{
  "n_layer": 12,
  "d_model": 192,
  "n_head": 3,
  "n_kv_head": 3,
  "head_dim": 64,
  "d_mlp": 768,
  "vocab_size": 8192,
  "activation": "tanh_gelu",
  "norm": "layernorm",
  "norm_place": "pre",
  "norm_eps": 1e-05,
  "positions": "learned",
  "qk_norm": false,
  "attn_scale": 0.125,
  "bias": "all",
  "tie_embeddings": true,
  "parallel_block": false,
  "init": "normal",
  "init_std_qkv": 0.0499,
  "init_std_o": 0.062,
  "init_std_up": 0.0715,
  "init_std_down": 0.0715,
  "optimizer": "soap_variant",
  "lr": 0.00528,
  "weight_decay": 0.0,
  "lr_head": 0.00649,
  "warmup_steps": 200,
  "schedule": "wsd",
  "decay_fraction": 1.0,
  "decay_shape": "linear",
  "final_lr_fraction": 0.0,
  "batch_tokens": [32768, 65536, 98304],
  "seq_len": 128,
  "doc_mask": true,
  "train_tokens": 247500000,
  "steps": 4046,
  "dataset": "wikipedia_en"
}
Each number is 500 + 40 x the weight over its row's rms, rounded and kept within 0 to 999. Layers, rows and columns count from 0. Numbers have three digits each. The size before them is the row's rms in percent of the matrix's.

# layer 2 attention query, 192x192, rms 0.05, rows 171-191, columns 0-95
084:504559489506488540514574526494498534425541463521525463453510516398519471474518508514475483494549499543474510453503504510494508593568430560545480508553508531446500528423440538546421489471512477544523554528518416480466564530501485446464456470515441477489518444503521488510490523503484558509
096:593510473441530521552477504439431490497462506441473456491502513470472544463503474470539440543525440551537461467605539453489583520534472529534479538444519503541541582520535534449532456548520559519570491516484461566530449555532522534456547463487470499503535483540537434536503487523524491536
084:360442506540468557542571581631518551513442527481584508545572437540456540527528487468589523554509531480477499486441494501536489477517533503510453462503487543497512524545532519531546482398576535517483461488493500550462504467453514520582581467427421554496550516453544503493553494474529532492
097:567481481504509492510531508444566476461516500452475530531525523503478594511488520522468473552456455504480514536566491514523553491486433600457493509458508515533587523496499514538564519404495488494518515496583543503468448489506534540483569527567481562610505529512550525449549442439495509453
094:532544508492502461450503529500473541484559481534461633510463489465459456482450509525485555566526474490457486478521432484455530540483517486477549524475484536461465535472529474516492479544434500458513509560473465551528518504521522505539498451424517470589509442592493499448500558480568551521
100:466502508474497487541558496412526454491416448544456504504510503588438505500540489479530478494497457426471552461513565418527554495509503501542486514538513477470475478484476499464524542521493491484500430449527506541499493538449539489546512510498500473434543505462492517484422578500527514524
091:461496533436490513500496460530477463556465521419540496463550488548491438478538508541527498476501472563537453551474501451529505502497487481469535538478544460493440438465507488484526552544472485548479496491465502507569426530473457468553443525476573513528475504546566540545560534483455559582
088:454461510481473470455461534550514536520515432515482559501437532515510497503466486492537469486451525485579458591532462517477457486439507462481511490484561521516414546492491513439559554487481530458538536522458497448542502448522521515530446486469527512554532556447444503496503582570446479413
085:524541490512515561579540507445409455407497479473530488493496500448557523571494490508450481525464456485483449483534484506463532517442522480491455494516493535449473520419517483475476546460553444492461513509489538435471491505511470473467505490426502423556587478447494431442538463403532452521
092:463497503483525472473531434420473480473466509514571500460450490459497505561516505497491559473456564404512438583492531486475511493588405566457529540539468546526453520461508459511463504501468546501549511473525564529567484461524495492545460493460548538476508556433372402564500510486459518498
080:489521362473468526548495498550431512503527477499490559472451491480561462502490422494515530491513603538518531476474448471519444527426489432442476555557527456543588481476448497554447531463461572490446508495496544490464523508531518528552449498528501523497528521449466444527498518550500523520
091:495522494449470433537478492504565457459459506495529558468504539513552511583548552427556456504494504553522602585504517533472509485537479520531530439537389386552499471532454490478537515514441468530414529526458452477519491534524500538498458433489517459464514541533470526542497564519406534507
086:525501482462525478526494488484488557493499508471524516516439455551488525516490552511521526482504526497514578510460510439450559421514520525483471505490531544543507506497477486494463499522499582479522598506513495490524440418466497444481452524472521554440464560538552521484543475543491487511
089:487516444581430501423575547537483523454521510554545550530592484522485474486501460457426486490496479505469483495510492497389466497540512508573446555471503410430494454526475480571546514491463509470543527557541551503483456555510504510499562509481470459463585482511498457471488535467560487437
094:465461504528535421522509508528457591437462480598476529533484543468455482469470479495463575476485467541547522553477505480512483485472522480498457487524509444534478460544524572497549549462477449414576520492496527457451527484460438517472410531483631529477557490474443479542479552501531525502
097:533505582497447515510503476489549437481485463459485540502510428469541530487515524532428424526493507512469449531530459462529426455459527467489498470494487544541542569482450441542475525539505491538436501564528518478557475477511524522498508601500519418497481502555545547492508466520506487446
083:573508501495471529538491519485451549454457481520455511564460429422504518502582471561486504506440480476551538501486491485486477476514530468491533499555498542491496524502415568468494432547545428522542452494509499552488505446516419467529534500543496558488560539475514534529522541533462550534
072:562514491415540487475493548503492539531498524484468580433491548468499548435432430501454532602501481551413587454401466489509441453468468499482531495484530518473472529502406497555480496453527552495522508482485465510532471521565534488558559476495530533474476459515477495461478497479490453499
089:487488561549586512490458535406415563544528514533471531507481440545470458481492416514460513501573508465555540519470490445510519497420528548502448527448540510483449533506485491592467515470414490508514483549541549523441467499431523493508450481547561513441503499523534440504538593557441505544
080:533494440508535452515479504471442477536556473494531489500522524557525465493489513399467507544464554522500469567402527538544393425540513429545520468548519519481485515469493559556513566478502533492543411486453503516423496454485542511522469454437549532493543489514489544536471484388466551542
088:503482537410434568446509482519505537539560530503438529492495468449575536459476512488497543470483463493428529421489465526571532502481479509456537533503550496505542490566497494536529469533454558474422500460529469543489464487496487407504483547610431444543470460537442568486544504571492560538
# layer 2 attention key, 192x192, rms 0.05, rows 171-191, columns 0-95
088:474485532544465478458490433455504446564487452456501443472464501571520493473498480457501475493522461467612440509515502534490473464525512528528482472468488426481532444497515531500473491497574550537498539436489419500492491405470525473510541492497509446471471516534526526478472509515474535539
097:521507527497559446545516495515538434538520521572516469513509481514452481561532470526511485482558457529491432506532465438518489480552471501437536516555557448528504513510553481491466499478516452435482481537503474495452515409389546496488456517498429546457527502466479569472440494449475515435
091:482557494508486456486483500515493477528525534491523546556455519508578515448555501475484553502522454498579464514430491560552517491468500504539530483424574533541436543506530487473445528562493517450550491477432499492535457467538503516500518523442447542451513496407503537487531507532450436521
103:474475490544501500466505489466614525546450431540464515472558467451486496595508460448466511436513553569482488480508531463516499520515487530468470573512438474528464452553490558483524535484541504425493552453505523542484551509491536558508482461541504529517509469455482556526514400479540556487
085:537503478469491554506499475526449449523496448535449511548541486482532503496538502495424549425499529476524547532545520459493472479529502451541564556439536467508527529490513524521472513397500533566468449569576531503477472450470555459404530527519603516452524572490520573513523569504495583402
096:527500448450437499470476505505573481461466520539491470561459430535497489516509461505474474553544473512473465449446450452474576448487464552516464491548507510563482481490489456431552535466469530502559473509493414471532460554540454448509505528499427494560539519469533502503455472529509459532
093:487549461466450539536449528572538525533520576501492524506533545513465512551594560515472482528499435546487542486536431502431509482498555528527466504519511491491479482548498499434503422489478498480525506518547456502486498500539564469509452521476487433482483474499493459476481517513544410529
093:484536469511484444474490518539448587473532510477502533464427449552519470491546514482422581558510498473402512500471456422529521460473534548446553473513537542475496569462444559534503504496455507407532472527516490445538495512493528468485549546462558538550538507442478528491551547550519502491
085:484496533500565518477455426441495469471482433514479498476410491542511450491496531488530467504462499500440503545428472562544503527475602534471560492541476469398438425497540527503530508457502541517485564450473517497488482555458511438523431609511498508416503495477597410531504487476533541547
092:450499485467469456583524447456504535491470483483445549456501514531466422507563406613486538508518458540528535562525500495523462469456513447460478508546511503501462497493543465466499464481413508503572478558502525462546505509438490474514469500537498508534494492517555554576510446519563579495
083:462501459517527517510517502453407462512524490494460522424426467512556533497527568548538511502441459429475468517508499481483493499463499508482477474449499507593504510515546564510531468505431522453518549485504496565525496513491429541510524522500523565483506481478512502453533509494564522493
108:508495531455450463478494536575471531474476541508480477530459473552456493555530542512501507522501542552443484425498441499463496545386476481572517483469512481451496484546480571532537514569505475461574483473505491508501440501559417488535515445559544450595552466521436496571467594484546548484
087:472477444505490520496547510534471529375508524514500444590489492606486453477488499550516545474501472479463527402560416510554435531529536549450541474503496554537542487505518536534446502457448498460491461423569544472577499490554511472552489472452466481520564499532533483501413506499592517512
090:432449522463506503590524515570511514533566463536481477519529484550530525449486485537551493551491447465574531504468488531585497508456552518536438550387564480512463502436481483493487539523531541505530458457501433505467486536457431528463409450497540529418451565452523544590518534571516494562
092:517430492522483501462441516505402563474468516560444553476459443463543474457482525489486508509478446467571467510436546520524432458500629577487496513456554526541515485507519483485544395478497587478553467468543563486527528505529503453528511565474493489511529411526425509519538555508501477595
104:533485508519459475496519490493584488504514449473482522472538498495438507567522503487535433440470593491508484478528510490531520546547535460484501592522479455501556455540477490522511490507563446522446604557503573501517467512498582457502512468462490520456512495542532502575548477464555491434
087:440506450522457441481498460546479545469499446511563454514506464455456505417487480495474511502463483491520449497572535465457510514567426546517535498626518506457525541545500484484528505445578564391523443483533427487525441478577506481495516462480510574472515471542439501547559473516505589457
075:469480507512449498532491469482519416494460502584469513480480463466473470476477445477486466423531446503527505476480580451501529534497507436432582521469458499561544463542521539498485455449478511552482469453542511488511522464486506482456525543501513435383433453481542511489521458511499567572
093:464421525585479477430439423486467472571493545533416544470502460536531495455439494474553509459538465440593512490516459505423490501504502510539468492483554476528521479488561456540543539506477481519440402542471530480529536548472538525497440455460491483554517453502518536463464467505481474475
085:474468467479462447507476492465531460511485542514545491476432526466513506475574510544490457495530495499471476475449508450599463457496503475456495420328439563560526526487485511530542455491498500513464493498484572492444509487520493437532563557538480474494451416467485470561600479496575459493
090:514479460487462530463620488467511560529502452474455455501463515513488515509527465490460452485403452425540471498540582500509536509555526456479486532567426419457525508519524571466468496527431432441442527493565424460508472465521543490448518484526512543503532552498594458444475476450528523495
# layer 2 attention value, 192x192, rms 0.0495, rows 128-179, columns 0-95
085:526477538518492534466486523485475453477509480465515496431539432440515499471479478500510526581506499479442514527537496485420529517547524608515538496462502524503476534452539505503477486438505518529524463536578481529497496516506507468510469475573497457488518542589508541482501453410507549517
091:506431504516590473532478606498503501492495537522503438515539437555427530545516540465486442530466519474509546466474458462527510463526483511526511531454465501484463543466505435495490540418512498457533465497469533412539500535506542537475548534512460479457507505452525505580475496487476409556
078:585533482417495409426485511484544529524473571524523486481472493515529526513556446470582502453534443488486509491454591460478484499581520516450505515547511462465557461488507505474446495413504558489497537498558475515438481438578486457526471515509499532446540474522506436404485534487550539486
084:455527485516505453471493560428534553442446536466457521473561482479461537508469464458506464554493523451516493524554491422540450526554507489460530567464453514485424490484557471512513585496573552459493487483521532503493542538456501547541545523455565560508520522457503551477504522502535517490
079:460540495581449505494494518467491475501517462546563426493484491535508505476514574473467512444468428486596508531469540503517529491541581441518547515512450491596445482513527476471518505527557539478492534459549551524460505533433568517500505537564535542533528505505566512462430570487496538519
084:430560438491537534476403473468415505568481488458536498605516568496453467469523539545505589471550460437494467517529442435537492515504445535527431539499516530443544465523444556448493519510524529526515506532497434474553453506563541441463535489533502503541492505474528389478506569502500479594
078:541486456519487560475506449489579473593497487540483479492452491509475554512505519504477522484488532483457522532409499543429433525480569467429446500466450504514518555498491523541470529505494564507503513520524463493501528419414507486423512582465534518432487575505541481455438464556526513516
079:538445498548523507499521571464475485485447527464518486485532481448595461537382522544488477492513499436488540446466533403479469510558482495562445524427550526583504583574545572523540466526489450498496476503520514434482471478468483517516466526499498611471547503477452484512516559495436514489
085:487406474440494458506462486597514511498450484551497471464484521513543455521476522485494433547534499508461562408541428475566493468524442507553471511465454454442515508527505509554485485471566526494492460567552480431490478487474465495545512477525496510514492491460441479505572536467531532507
091:495534504563465502538471499529482508479574541497463507570460496508475509522517454473478460562482485472542526493516473503527594440513492500587446534520573460484433550463528523535479505488448562489544441481437450501444433454518555404494520495458470509464530504527556510470426535463522395494
081:452517430539505497492503500529514466507540480514431524508506532483531483468399500461532533497500406500508450512540557513515537466491520522493515476478504545526479481442550521506544431460513532555433553454435480450515403422563478568446534495574512484506477508480512507538564508457503534506
084:510429510522470446540549445499471465597508513525523530545501520450477437513499518475537455491472514528481496455467480461458560496464544430467492510445437511502487460502510544458461472507499464514485547569490464438536457538554470528509463491540500508538439537574509539498520513519433510475
082:497525500490475542583521555442508473518469443486479522457541523499529463532496525541461503517533471487474543504434470516491528431484532522495465501487531449527527432514531529469591466498526500530496548464455468473508481462494511458507539430591529540533531478454456511452549496556473437471
084:503526552464535502600493485533543587405560484487527544490413498427546501546487519522524548466530492529475462490470512536563471513482477497484468460545524573456476531505520441483443466560518468451517533483536505416476498470448543555425518553508500496475518506498516526521449497499536462517
073:546487493475497561489495484451582555500491515413540516452460512479486440483475454519509507454528495515443506508540521550437467549480547517552523511492534481506483472499436458478505485505427575409461549492529572467493538523517545589438481511514468486592484562462507591461492477539520508469
076:490479439527491508420568502511478461517504463500558489489511522537474520432467474533461485471520497429470476491583524510500475519555459556538451443584508529526521440511523505554445462453552540516533506606481507570507417520493474433443413485477521588525467556576549454479489578457459436505
083:501464456530488500490464412501514518433545543538473467494523500532516502586504559482452440549521515535489475462443440526536513544464474457529516509483541445513516515608516495596523463500460520558478512458489534424502513558484487476519580509464511415527473499483521528566427485548594477559
075:467445488565490504494564537477523460509453494547506524502643548498499517487505491516500500414514469445448570499488559481507502425488492489525508480526473572494477558560533574480527504483462497456435533525495521544606518537577491540493441392416540478428545490495464492514566563477495523434
092:417478526461507476535454456523506518446466568525569562474478526511553432496536474536500558561507570509444518504429423559460470530463473468504549491416453519468471585449534524530514502502471450464510443504503512472541512474492537502462494432476431553533554539448449497517532527495467504563
077:527498510440470496519479511549507537546519498533483483519515552440460463516450545512552498499574438510520538489450524472490497516483475559501534449499472504516561465500572483490527470495522505495483513551559485585487489504494558455480523468472487547477524524553550475509474432541502580384
087:493527481485568500469535568491489527515505551472505519485481476459532528480436494520492525480497441548513465448418527466498475465572430529513499549491533455494467462480490425451442534485496490470497472553499507549425438512561497599485495454502462500535451476502534387531461484521445483543
087:504487558529505536550535482497466476462492461489498518474384529524539485535576491561509497500484459507453514501456522460550524471478486479502494442490523465545393452497530524509522548445483457521415454542448541475528465432488502504426520469539519472498514519428479485506446495499486531549
083:424514482501520489475462565465497551503449543536471509492451447553517508542450511500555515506509440563444512488566418510483463430507536433489540524514568447477546509531451517530595473458526417454521527512587469512495458481533546459486511515524464503474530511566404557497494571445546463454
081:434555548476455534491486452528477537581474518488527480538401506476658509430494535552567498468459474472522511495432502499502493452445565515437498458540522551579471558550517507441495502497482495520551492519534517563507576493511505490535509537564503595444487463508492493472482486468566463518
079:466550527520478499549576503515574517521568509447568486556515557502510514534565401487443549459539560451513458482433503540458440534502543494538488466553475556506483492516446504523494480464496501569513457562479483463513486537495491503525478528468494525519511514475515493423552412472454520534
084:508478609502488471401518537492493476440454493530534513480540526480482465483502517488491488465555585536574474529520542448516497544486501510555532570545476442521512594531415508496558463554459501508472501550513486473534542504508438454535476524507445453512490514506519516554480483493472515515
079:484490456537482508507539553507543507516531552571473490515514483509409460510427508534547534439509482526544474604590467492562559438507543504466497480447521520487486477485493527519465618519578442533558480494524455452519431524541512532447504519514599541519474564472514480477516506501554463631
091:490511537459500523494488444507549599563500581501504555487525472548585515554517525526530549477513521467483511460428450562506516420474508490499531540488452524567489528557510487455570463567463533477485502553498575476403564457516569511473492507537534551548550521496486522489512504532511533541
082:472566542442508533511524503550506533453445530574500472518396514502519524509530500495567500507513508523511495513477494533491476490472509561495505487474560448486515429497529520439467488527546611516488478505452555465503450462515452512536536478564565576470480572460473550545504602523422460446
074:495557506504439449377478523439427523445482509546507569537489559465474545621486483495459561523531405482471542565471464544500505458479486550460535555507514520456513489529404516488528477461499514546558460476489511499515542424434514534472500453529468516510490511511519491477503459513538428483
082:477507568536497502502555544485425506490526505445472551518507554488511594478427448502510498484533516471511516555538517509482515462545501424427457494453472487479526499463498522432528515442478536500506515621599492489516566486476489443555486560453528510502525569518529537491404520488582554513
091:500450473526491507566485465444506461576487541503535453410532440452478485536474541501472519510476531495437493482507420477572539555474451465545500531528439571485508523546516527598469553568508458472544502499546502529447432483541507500496479502475459447496461499493550496494501468484463511498
086:482461539485469483502540547500455535492488505571510552547453467556595466490512591475547509587532447501497505454521484484502468586482521474490502501500475556492507562533503461508510548501455589466593522525485567500477513492448516476466508505546572517475541505511455589472488488423437464497
081:543523501458507473503443572488458530554572472482558489594502503569464486503441512412499559584437451515550505484464446503458496471537407488464471479477492555543510531472464494520491462553493472491534419454482470479478466511506501465470571487499503502576550442454464516470501537514518409558
084:515524506526493515493470500473463604522531528486499534501503501516573492478459501494510544508480460497466545564522500446505461459535485522531528502502517444471506475503408646597532569425489553572508469472487534450492543474541571534515517444500454549508489502541462527498484485543516563573
087:457581531460521473440534499517428470496462521516480526511488532458500494462471534483561450494566506530579501425518488482425547472505491500524520601480495538508530527491524516443513447468548467544486481482448501492412500485493553514446480447508513468469397494536517497522470476460448576567
085:480517447474468516424471461526512557450477436476511480596446465576472470496517542580482544512476439562557471483418492511505497572468418503457465515489541579545462508437451495581494536524471538478526557506520565436434520453522508465478478509600481440504526475584474540497518493535499498547
089:497520528475518524484521526554484458528537526498476484551540470436520478494418444444499534493521464568493392457527505490545531404493511573506511506492566516456516554493506509544527508480487465509498506522530489520445468466542438477537448443469521472473525430542462431407500505474519531485
082:422554523512527474458495486592499545512538549460473554440537526473606499549458566485482543458523501492470581582456549493496520399516519532506537461439480516521401510511514461486463489519498515539560524531487513471498543536521499563527461415441507502532544509508542484521490542560505451468
087:454503552470528585472573483453551560519461497531470437540516568485508532488462495538506522526506505514448487487475515464503502474453549531439500425522479462505491529499523484479472468524572435438533479460502527435536524415480532548493470512496560542517499482446532495488554572475539507511
089:499515555509480538510543487517476461494523471493488501511511508458454519490567456474448448452451464422517545440468475512518524444519486551505472534498547489499496493477484454447505495472581529473516459560561417424456500487442529502536516504493528426494481416530511479466406532366507501444
082:463477518551545552462542515517427522535481562559541500494485471519554551529583513550549472487493448507473421467474517543530539439517450534551542550463469477506453510549530541474482472456545491516549496407402590503424508475476558464464465523610534506479477534509489476514517499510489572536
083:476467533563553477455477431465492549457443435527493476442473546538526475471555501501443510521531543488475586541480504471502437459530531436483488489578433521529505517440477466522519544553537546473459575505529459451462580544458461503548456453515520512473469506460526546457508503539529589508
073:498531471501491517530543510495567501512512543419454506535503549484530504451489463512478474451462362536509520512515564538506508475443545529500514485624454549492489500524510401514518466504492443523498453477560488527534440456525500480406523533541520536462486509536488513414487498509531464426
082:630485529511525513506462475577408566518493492456494421538504496548522560459492496474510418478442441576497564494543557560528498452514452536463509523464455415508475473508537520461552509483545486489478459507507458514505456456479486514505528481485503539484481514522506480458511540489493448363
086:538533475443491463573471490552493502476458480493494489463482535522510461426532503518543573563438589466514449546504505457497467479484457478446397497538489535547539507494474519524520474555488541484433470506399501570521517446492479570478423450473528606414503482459532382489500512521524484566
085:535496532474510484545460503504602452428504559568499520503484436512473507535508566544464503505479555542445460532494512508466445470504553505512475575494468518588466524603484506508504437542494505494519515520486519483399462522455506416433483543492458504581503506518549514568518456509532523525
079:533513537548534523573562500514502499509517512489522462476567542437485441545459577507446419497438466496491498466480463557565539540483565490432525447498554482523487507504502614487529482524525466537516439557443548519476555490493516587547509547482493515509591484468448564522467517434477487497
085:572451511527536455491550466528445470462447524530413589511522445471475512548446546532538477455506417477605544446501510478514468456514465523550471517452595564522476440449529516489436542536497459505550506530543543476479512587590429534459499503504564486442515532417474470478455463427460482433
088:543526504463456504515552466506519491493518516476444561530486552458469472537512549415505498449447486539466550537521488479527538475514506562538486574481537508500476503492456475439487434461502483456520472478518493515435495507403466492457509503514540613459487523531505492529576480491512432497
081:552500497517522448524543485577484498555510510573472431450474456514474539493493419444620515541522506538507520487509506446488548475504520537601481544502524505504487442504471539435486464482542491477520521476518521495467482458543513497491545471490456523461529515506474510504554470440497417553
080:529450480495504527495500497506568504554558458465518520564455535527449452553486530544478519539484522471545473392511497510592576544530480479509458540474479507497551396465494538521506493483577457512527529443554487579547510495565452512481422529484523571533515422470491579489533586451471426534
# layer 2 attention output (transposed), 192x192, rms 0.0619, rows 128-178, columns 0-95
099:497526482501535492545496490539572527519482511457464459490442572520454555480577496527430486411514452510505484432516551465536455496509449492467512488525550467505534447494503453468478513542477485485528552410460470611434490442472464520495527518422487540483520449438531483547489509535515471491
100:469446501522451483472481480576475471550569415557461585438502539442460545445507489450498519508588541555506488493554589596487500474486523523522480462487453467494510501461530623459499478546472529508462467495507535545503481482493507471529505465454530455471518469495472527439556472527471538521
105:444526473547536529518508460576479462490544413511469520441497509456548447493484493525440481496515545538543479491495417567513508556453569506452495471541486594480534398520489502554521572583488468523499595532453585467537528531439504485491576491458479528504468520590490496582525511549518520425
096:557458554543491575502524476509460526562586466585530524516535583537471477449482506489454552433531561516516535466541552545491499440505486508500428482536523487405526454569429510475514467462446504491479556525475458499476501467496514454463462432482469498446477455536488471546515564500502435522
109:579517480454584535538487501466506524471479484435440566467521532482557510508537493565549533531507484509490466578485513483487507507543433518424496525472474495506550485536449618524555471510470521522504511579505469526502468480580480485509530466445511489462530549508466495491542489534503527508
095:567465556502515469573527477467525521460521510566463517414459453570547565505508459502499499532384543557487508543574515563440479476478528479451489522428528523527434529503584450487566461462477482485543493487462543472438538490413522467509487509470530474391522489520466532495556509526510516497
098:541597478534532469550472571481439493475476547470469524476509533470535447430522523540563493545467480535500503480506466442593560473458449497546481483488522527519517511453536474533497453538535398480490475484513532519466536501533483547544423462525490476544458487508486541486577485463415497480
090:518476482445452470494484429535532562475587422441460428563538502509417477457560497481496542536417541577525459543467458541506598439421549452497493475492496538472487424448505494429495556495514560480509517521500463449525537520554455553464440483501552470464456540546536508538490478408467492516
099:491547548544480511468519546498455449508579496507500504507489469525508478533500483454520490402485475535547388431490488551463504556537506519502526506505517484470421521538475561448557531511461455470565486483501541516511479504510481440483493530421421439473514514508529509565440501533506383513
102:482496540472524586479547476556504476518470437505510519442509518421531522436498560576518499506534516575415463453553563532504487580460459590471536514462419534529504485550515465492536471523508436496542499446579496517500520535465470563429496532575531522539478470446540550534543451515467547483
097:503468557507490459469528446440470480508501527478515440461440442492507539552537497571569512471543570557476509456496434497455491543527494491444467525518451511445593455551510484495483483490534541478504432496565513581521526560474475522543482498442457543539530483524507518482461541507480463545
094:515633522470563540437450516535487511497479488467489445443513413504493527530524528511511512475505481475541531524506447567541494502549486495493471461529527459513410511553512526610486507480479559511535460510583512539504514496487521504519526439504517484572500424497502500474505498499448471474
091:519488462504578477462479521549467553510487535504433439551450440545438525409479521445481460493469523491461539533534530518518468441456564465522503478523532490520533562490415518540426509519422517490476446544525531484512492516509491498536448491450458490486492550515531549446461523493448636506
103:526497507494454600492528542461542406561493499497491525487562496528452478447517551583497476546499521540474524489526462421534550501491472443490488528520521490510542580563525511537555524453446532531500533569459484555518493509515449503467526449473485591545456532511574483468516474488529566519
098:519503539475512492529485503485466491498470484595432524582459449517494554510509533518488474516474469506554544463502443453583536461387495431493501495570462522531554570473541538484461520497562498559543481550566434484494507544485465387543498451451499480486473532497533477564503511432575538457
089:479470543427550435518474527430533500558547489495488465499420581522526506536509541437454518492506579561553448549449527467506446510456525494486581507495487478543550411491496487436535556523479406501438510456555548534560515585472539536528554506530502470535548445459473573498528449501509518468
100:545429460509517556490497551456475416479504417493582568544544465529447469493510491520523542468547489469470503528505508481459545512510533496516533596521459562492438510585451528489505517500488460417526463479520481569506447478500486483524493500519478577462495526503481455499510465462466468496
092:529495485397543434483445515497508534497527502466481503534494510493467496494466550484543481549521582533574432549469535569507495492566481491434479536521504495500461412442429419509443495536588473587452455481510443521439523487430527514500478542514492486500481502505503511486467449535556469507
100:586493470552536478513522568507497543527486476490490468547526459496414527448494512468531454482522513508542477512559548528597464432544515532503462574545584485473500440453538509464419508517550464549512474481410500457507505492491464536464516524495576487537456498549515518470502481490540521540
092:529543497556562490437532537522540549446505485483463511489558509490549529502495546499453419519514522504553462453512470522483513513503540516463478567494501511490492532499448481548440547492464543416500498450508464452517490503509426518517447512533443451498491486456419572474556546502508488463
100:459422457461490481470475407505497481517532467441522409546511554508513488511618452441497425508526543449562555504532475481463513587513530433505594454541486520497503553496538555473539495556498482487549485469501492464513542499475551435507443541466508514482523523476514562449453515518533458491
100:503482489502517506454447495492537534494463527537432480541560463496391509467419531543519492472478511478502475494613488534514455521524509527467504566464499564476565419459499496502472472510513522539584547474488429482521545486486546494524487499467507442494508511551491586473505500488548478504
099:545551522514423530515540468597508517494479499488463514507492445509520412481494448457462542517497456492563467437484452508506513556511495567493498487492443541508480474513587465480491555527531578493442480542464474487543514531506449509531506571482491460468458507501533448533569500574488594496
103:544463441473413479484498525511553526445509509485471481461536457465511494670502504447434531556488457468483450432502437493513498512506446391560481483473503533376476480492533427528521454547530515493454515552505457513513512498554429537514422454498513482509485582546583506603488511523432518459
094:496479527439452556401427550548491438511497512549483498429459470549562557528503565464505521596462482532508535547518427449493548458466532539487505560478573475549500515459514515462514575551511426565474556449479567421523502479519466448483519467466487497492431516522474478523476539516517443461
102:507550454506543521551528519491498463536464533474518534518460430543576508536529466552460504513503497515451495532420445593511514414555525431398466450498475474524486413527505515498505526557471481549504523515479526486503505466521517498518529541508482472538485559432541444480493575579508476539
096:515523567470532497453535423454497505455525496468446508439453506497566540454544496492513523515489456478487491453469581463519457519550439553530495589467498510571553442505512491490529433482482554481422491476497514549545562457507514463500558494487490462473530387535433551475503462516439509484
102:539474497569456472500484571469472548450512463497461568569471493530438363478450533499556515542495480485467514491463508495501495519476573453507479492461566494523472472514432513556507536454559491479526491508489475552549449487467479561479550497438426467550497529428551526575487510489526540487
093:527515453503471474491508503413514486502509446415416501461577514451492496521455497539436493468481500500465524484538510522519526506484548526512478454506477527500471538448528510489587538485448467529567555506529476493478522564487528502504590599548451472500558508566524524419522524466571515511
086:498477487534531507596518458572570492569489474481463461430509450471461513423481487498593501504502539538517482426535499485444497519515495475532440446530540445530510494465548459504516532534497493556461483480480501420521476567532533551512534536455543476525502487562414502494516565487444580509
095:472514472490477503433468482497518506534490485546500480489450438475520428534491520442496443514500458491494515432486573525559528544417512462516440522549554498512534457526484549511516498537481506486448496446429503489486474467469492538515501416472533513456499467497511422544599498483473453487
103:469484499519531538437486474504526455426538424517499506575439513513498489460471453507490517452518515536507508518477465474479538483511526474500492484423490440549541551466417514448522523461477530572414492500500476418517530467452465542531457506477503544542501489464453457552531485532490511515
099:526552469499495554425489425554494575500592515440447484505522472441501541563470499472482494385525459506538515529463471438514542434456536510482482483413491499514491436481442509481536527506574451473421470509570432483529570501550458499530517527537465492501569471502505444464500538569574494448
094:524509460517455534527517463527476466420490518469509492426477488498546491500621484508481468471503563460442540495585540525459464525542510530546559581535501485472496503470575514499533478505509486434498552489517614448530501532456460498508504526512519424421490512547476439502488504471464602486
104:501446517419466481518544529549491467507499455534546459458459505584498429521475546525488528507520496538518511424382494551570487592470575538522478526505557477478462485533564418390469438551532495500460507484517496522480424459468499456513458486485502480484510526508538496564499492440513463476
099:521441493477495498517503480483513521495523528532469512496470440575551587538561435543493549446470425430469494547496488531527527510558538488489534450535504457541454439564467433528508576509494500474513439488511490495610460559458432431546581540499471542526556520483470497523494538540525412477
099:450500515477513486520568590560505497499484567469485543487483469493547488507514528454506535552547488496410526455560457535439425427558575466516497481444541516441584429496561468473554448511507479517490507530551480520524500530523504526572565488469482420486421531493525508524487502583547470478
100:492511460541490487496503423508544538433503492450533520480492490528516489536520448509504526423532522494447562490507501501374502609524498455533512492499504493488554458559517451462492549500525535512527495510480522477506560432478530531490560507518517500550505552479496538568504480534484478503
101:613484445479502598509530520438533509510512527516520468509499467519464534521530475473495432532527538490545418456471455546510545490476502485475483548571488477523603532494443511462446481489497483507474563521515590505457519429449519431487542490553480504521492494502536519475534426450442541584
115:602531491475459439510469494521422455425563574467561504506440476487546479482490466556476498557452464447543484527472575499552459546515472454516531570518525513501594494502499431543532487496459498614490537602533483598563518583511502480472484509513455484533473524535478539481524491501536492539
095:472527471482512511463471536517544492504528510542459471526442451468522509551485548513522499497460544547441497493623545455468519501535513506495494516575485508496484457526510555537481534483395476513519556493498537579472466532525450486427410501467490510482533567464462489531544481621483498542
095:484473530433431456562462510483508464477510509487459517537562543508490445485461460497486528491521494523571511488504510477487473484535539420544440492436536499500486537485463429479453551465528502558494507526571494488552523497515469540448533525421505514441495512502454516519413467473522420523
101:511530515394506535525567560514467515513539558471500522518456422514559528488508540515526464457452490434462462559433455519522521516468478558497511554487567521475539505580450508466467477529501521569467490507538512484495471488602575546433480509470523481517522486555476531538476518533518469508
091:522534472455456511489467526513486431459456482502519484504551437499503525509473552472466469585469516458444514448472456487507474517552499530545554597491490549601545478440482559590497476491461530441480508521487404507472546571522480549507479480465433472531471514447527508534512544435515597495
098:472543450505509504504621500481499436482515490515483554473508517459426500521465511524466512473460497474551460484529513500515543580479544498560521458527495520524545465443460485539545465422433528476554571494571503467492429480542514472481508500571449436503555458452523543607467500445512557541
102:522482507498492483489559510454526536476487548444556513522498560502547491467464469472385528449487416516485480517454395527504519512495555529543624532493546484470431538479520505442495558489505524537589555482506513500518508526499546471552490452510545419579511520544516547488500508402496519456
096:472491457561553546569464500501443569545499521430501502466515532534457448494519430490548565497516518524486527449453529509523518446510472470513514444514478515523568512454505459559503551468515448472461492486490528474544549458445441453497523439482511478478450439522497538515509539450462521558
100:496519442539512466489489477490481585507542463522440554481470505489452524479474494528532490467589515545518491466497519408478582473463480530560496461498572452456456491485429428500479457499461493453568542425566398541442474459523450442401464438471479519476467535453585490522513473581485513491
092:453516464488409494452483501469500552616526469532464469528507503447531533510517542428456515505524617483447426484519507586504560575511462487429523506579451463483402496508472498415555508464473523511519463459528475589535552456510528486532569477506485522485482405555519541504497517590512449559
100:451484515518545455514477552474473509524534483483519488507499523518525527498486445606522454516519518552506383415499533495482453475486453456515547491531450531489504559458550446555520538516492521525556530486494481524564505420547532521487507493494410486505537384465494514494468544510491556464
092:421460541498544535463436546482466489557543521460520554554459569525513465474505547490373452452478478504554431471481523581522430511553484522387555452444483444505515523457528486574486549497525482579498506503548505480561478524500509430542489485514533532560530449492515452433468509514463503474